python train.py --num_attention_heads=4 --intermediate_size=256 --vocab_size=1024 --norm_eps=1e-05 --positions="alibi" --qk_norm=false --parallel_block=false --init_std_qkv=0.0443
Each number is 128 + 32 x the weight over its row's rms, rounded and kept within 0 to 255. Layers, rows and columns count from 0. Numbers have three digits each. The size before them is the row's rms in percent of the matrix's.

# layer 10 MLP down (transposed), 256x128, rms 0.11, rows 232-255, columns 64-127
105:127146105143147143231119113135112187180132138159139103072078095121137125121108143075132157059088143139107147103081034093111127099138164143106104089143167155166131080117184089151147168105142079
108:129139097117109139159123117146129123138150117176076140142104106173147126120151130158099145115157132141150080197123041110174140186116136130065111133080122141140125131102073143167101160139192171
105:148092156116153118119161165115156116084117120130137230121185140087163115133088129082081118128110090102097147117153094106137182114188144141094167069092121123125137157097075120133134142119095104
103:123062114112103155135148128099168143097130084144136168144200123058149151137129098071143104136137093127184085180119178084158180161141100126142102086124122149059158132099103136106088117153121096
096:087121169115108167084114133115088135083140140131089125144085079103124106106130072103114067126126083123123125151141136076151087178122167158061152146163107153117120168163170094111138078158159199
078:122147066155088125123155105114195098149168075161105133127127185062154090135117081142113103137121096137118122131145123118111111107155156083111146181112160115134089109102160139120139164161120176
092:094123082099180124094105156156129138118098088079138138092114094108127128116146119125109100184161119113127152143197118121070142087156117162149153148103086101113115144088115140085103120098133156
095:129130098097164059125125103163110106135133179129138139164147139119122173148144140100137161175102202120149142111094093064117100160182066189103140138117117090101177182137113099040111118104046112
092:086152147094159189186117154152116141107098098209084171149086095105158155140165134073125080139118128116189182078160148143151158101164117094132108135161111165066117092131109128134092148149110135
100:104094152150115127093084106159152220097128127108087130135084103133132158122131142131128094096122133117141129136127152108121132152142147167099174117150154103087109156074146144182096090108099123
097:120095113103053179106195101134147159074142117162069133136122187162128117142110122158103128118092098063090075143150140118118164160158141146103182140125149113120103113079119133089136205112171115
081:100158185158168116102092154163088087120138090107055136133155135124154161180130114143105104163100095152121131074110151111129131105103146111101098119117121167132102130139100082080099071105132131
103:141151149148166097119124164073139146187136077142126142155154076127133109162172146131100096142175092125127089118187123141077135110119063124107113127134138148189132092117117129142092100105093071
115:172165103187104115133129175151132111104146191182140125089125111113138099106155146153165112140136114085135089146189105145117107110093106188162155080099141162149122118155152133179123148166126112
088:130099154092173108110103134122129116097147126117051096137167180075116128111127090158099123108163140104127127130127103136093140117117122141149153068106107101151163175126137115145129125134116183
106:166108152137149163131080122215085103106113157109125090134084145143095189166155136143091176176146104155174139114171087096098104071113114046090119112162103128119087127128127154144095124069095130
096:143085190166135147154163090098118078186148078110122095111053166175128117106126134239121137130137097128092134150120143075113111124120119120080136163201142071120083115042108151134125081112182145
091:136134118148158060141133132106086095066130104175160107098184101137089093122117103123149153144124066085156124095102152143127122053147117125142144134088160091146135040117087167161145159129176160
095:123148158165074146141139165182128099086171165194128079118090129090095179129134140098109074097163096148159080148091157116108117113145161126165168087152158108116147161138175094142154072147117084
091:095092112085098130053112118161141116161116063076177056167090105127091128145104133134146152143089144128181103169102101080166115115139167101153079110119216144148156163137152172085137119075101163
099:164074101115157136129160136121164133115142121121117119071164104156139164145158170132144123169108112103147116160129121122151065110175099136143109159160083149121194110091162130096077114111083094
102:076144085051145116163100112131146160147203086197142173180105169131106134102183133112137072134102083165066104078136087153139152088151074118104108144102124125083119129152105093158154142179068159
094:158127157121118106139118166148063109143148075090109138073147150136074159146096063124159107152077180132124088134107085133161089110097170158180142114164126092096051114166173117206143144185135118
105:086113146133122142139130110095191164104126130110152112189161131111151108087087126140107113139134097159127149106168188153206179111116163120168140118158155047095114120092182189097143118130133125
# layer 10 MLP up, 256x128, rms 0.139, rows 233-255, columns 64-127
103:102144129135092137111140123132164157116139176138121052114136125133107084085135170103138115131108117161145134150092061129176181106150160124140117163190109093145087120120167090111134173076092108
106:094081064155142169092173082122142141144187138129107102115083157143153117108191143105154108073110089083104139087195196116143140218134131164115104075100062102104108150161115124102081152159125164
100:122123124113101075153132180095085074147112149115137103089140159096151118087119159084137110102156137121105148118138108084136181158122120105100157154145106088133152105111147089143152111173177134
096:186127172160194152093123114112166154121087146139107147095151141136156061116194072111153122125123137088123065048110145085154110122137135108178186110158153138179100089142057143133183108119095241
092:144188131126115153134113149077161130210096158116123145171073104123154093055103107142195132074111152134124175148133126116134156128178145099177175144049123133121129109161104136114103192109115145
095:094119133130121121042139131137152159141105092136149162050076164120145124095181137109160146116073179179137162116123195144127007135115134154141165112140122118141122154161132112136104165149167136
095:147125156128142175085151127135125153212110112150079135104144155124163109109186127178142139112110127102154123086165103159164073132148137126127159085105117128218115073190118147181143193090156099
093:149082140158106077141130157100114101143097134094122118089121098101119134140167125148155154094132094150096118157110134084100093160122125152167142156138106104191141165119158125081145053110157167
095:123193093128124124138107175129119086137134113090151104157145149149129142133150144150139104108165147046086199096114173142144127167160089165115098097092163202086105075187097183120119109069182121
100:114138167164160174158108097120158131167090105107148131061139103082114199118104125104191161143128141186119184141141123121125126102121102148119148145060071161159143122139090104161156083116142137
105:128160102092103163086086160117162139137117142149151180113122134126117183145191103087119136098126203134109094142145114113148128082103140149131070106140150159144143166136118118114142113132113144
103:116108138125090119158151084134136153171125139145150161152154148160146173107112085116115095154082084126170150103097136124129139132097153134145113097091090101069174123131102141128149137090104130
111:124131060114154100173114102171116188144122099118131079107096181107107160165115185115213081156112150163166166105160156098171192116148139123113120120095103122139115158098079106121141087115145119
121:121113155173077120089135158096109134132107080131092132049140133102099112126171147100164098079111157134103128148118107132125131110166157141137089094115117104173160167116146165119084120103128161
099:192133085167087145091108092133088135060083146121157120102153086146120125142105143117150144057148139128205160124094121121106134102098135129114135100109149083165166131131117067138142149083175096
098:136078087144104162036144091186202123107178138145133100107164112138115128112041104089171088188090134103147121090125121131139129200116149151140131080072096118215157148117181126095090113079133139
099:131145164146144187119158140123106114118119101127070139202152108196114068120088121092126118183121156098151178091116084163172113180151178133043105142081107150129107132091194136060122106072105154
093:094068148163134117111112106096149161066144123090088158157180084079163156172132133124159126183102137097115129108132127145147141198100096115144110124067087125148111118110142162097138121129099081
097:131124132094140160073172166171164077109153117088121185163065115118109155185077135069130114125106122132093162120091153119138152152147083124142120157120134149163141162105166107135176186110108185
108:068090118064151147101127185112124165159159103053085162161116140107158169123113119139105074119179119165150105144185100171133117145087178123137150141084154102172166063155179041139114134108153119
100:136132078148147178074196121158149121156078078060111081139119134160068105104155149089109184123150150094167202156066168137108112175136162105109111087160135165119122176109126143068122107094128134
089:087119084129140141192155158171164150154093139160139031108124125148163140176133155128167150159185117165069155089070131123119132103113151089139076163091102150161102125137100109105068165083078163
106:082098127150117097147175107117106155149179110099140122112160166162100121128177167114125156158200152101088127115187116130126106090182123106189134091145140118083094134155226130155101120145113071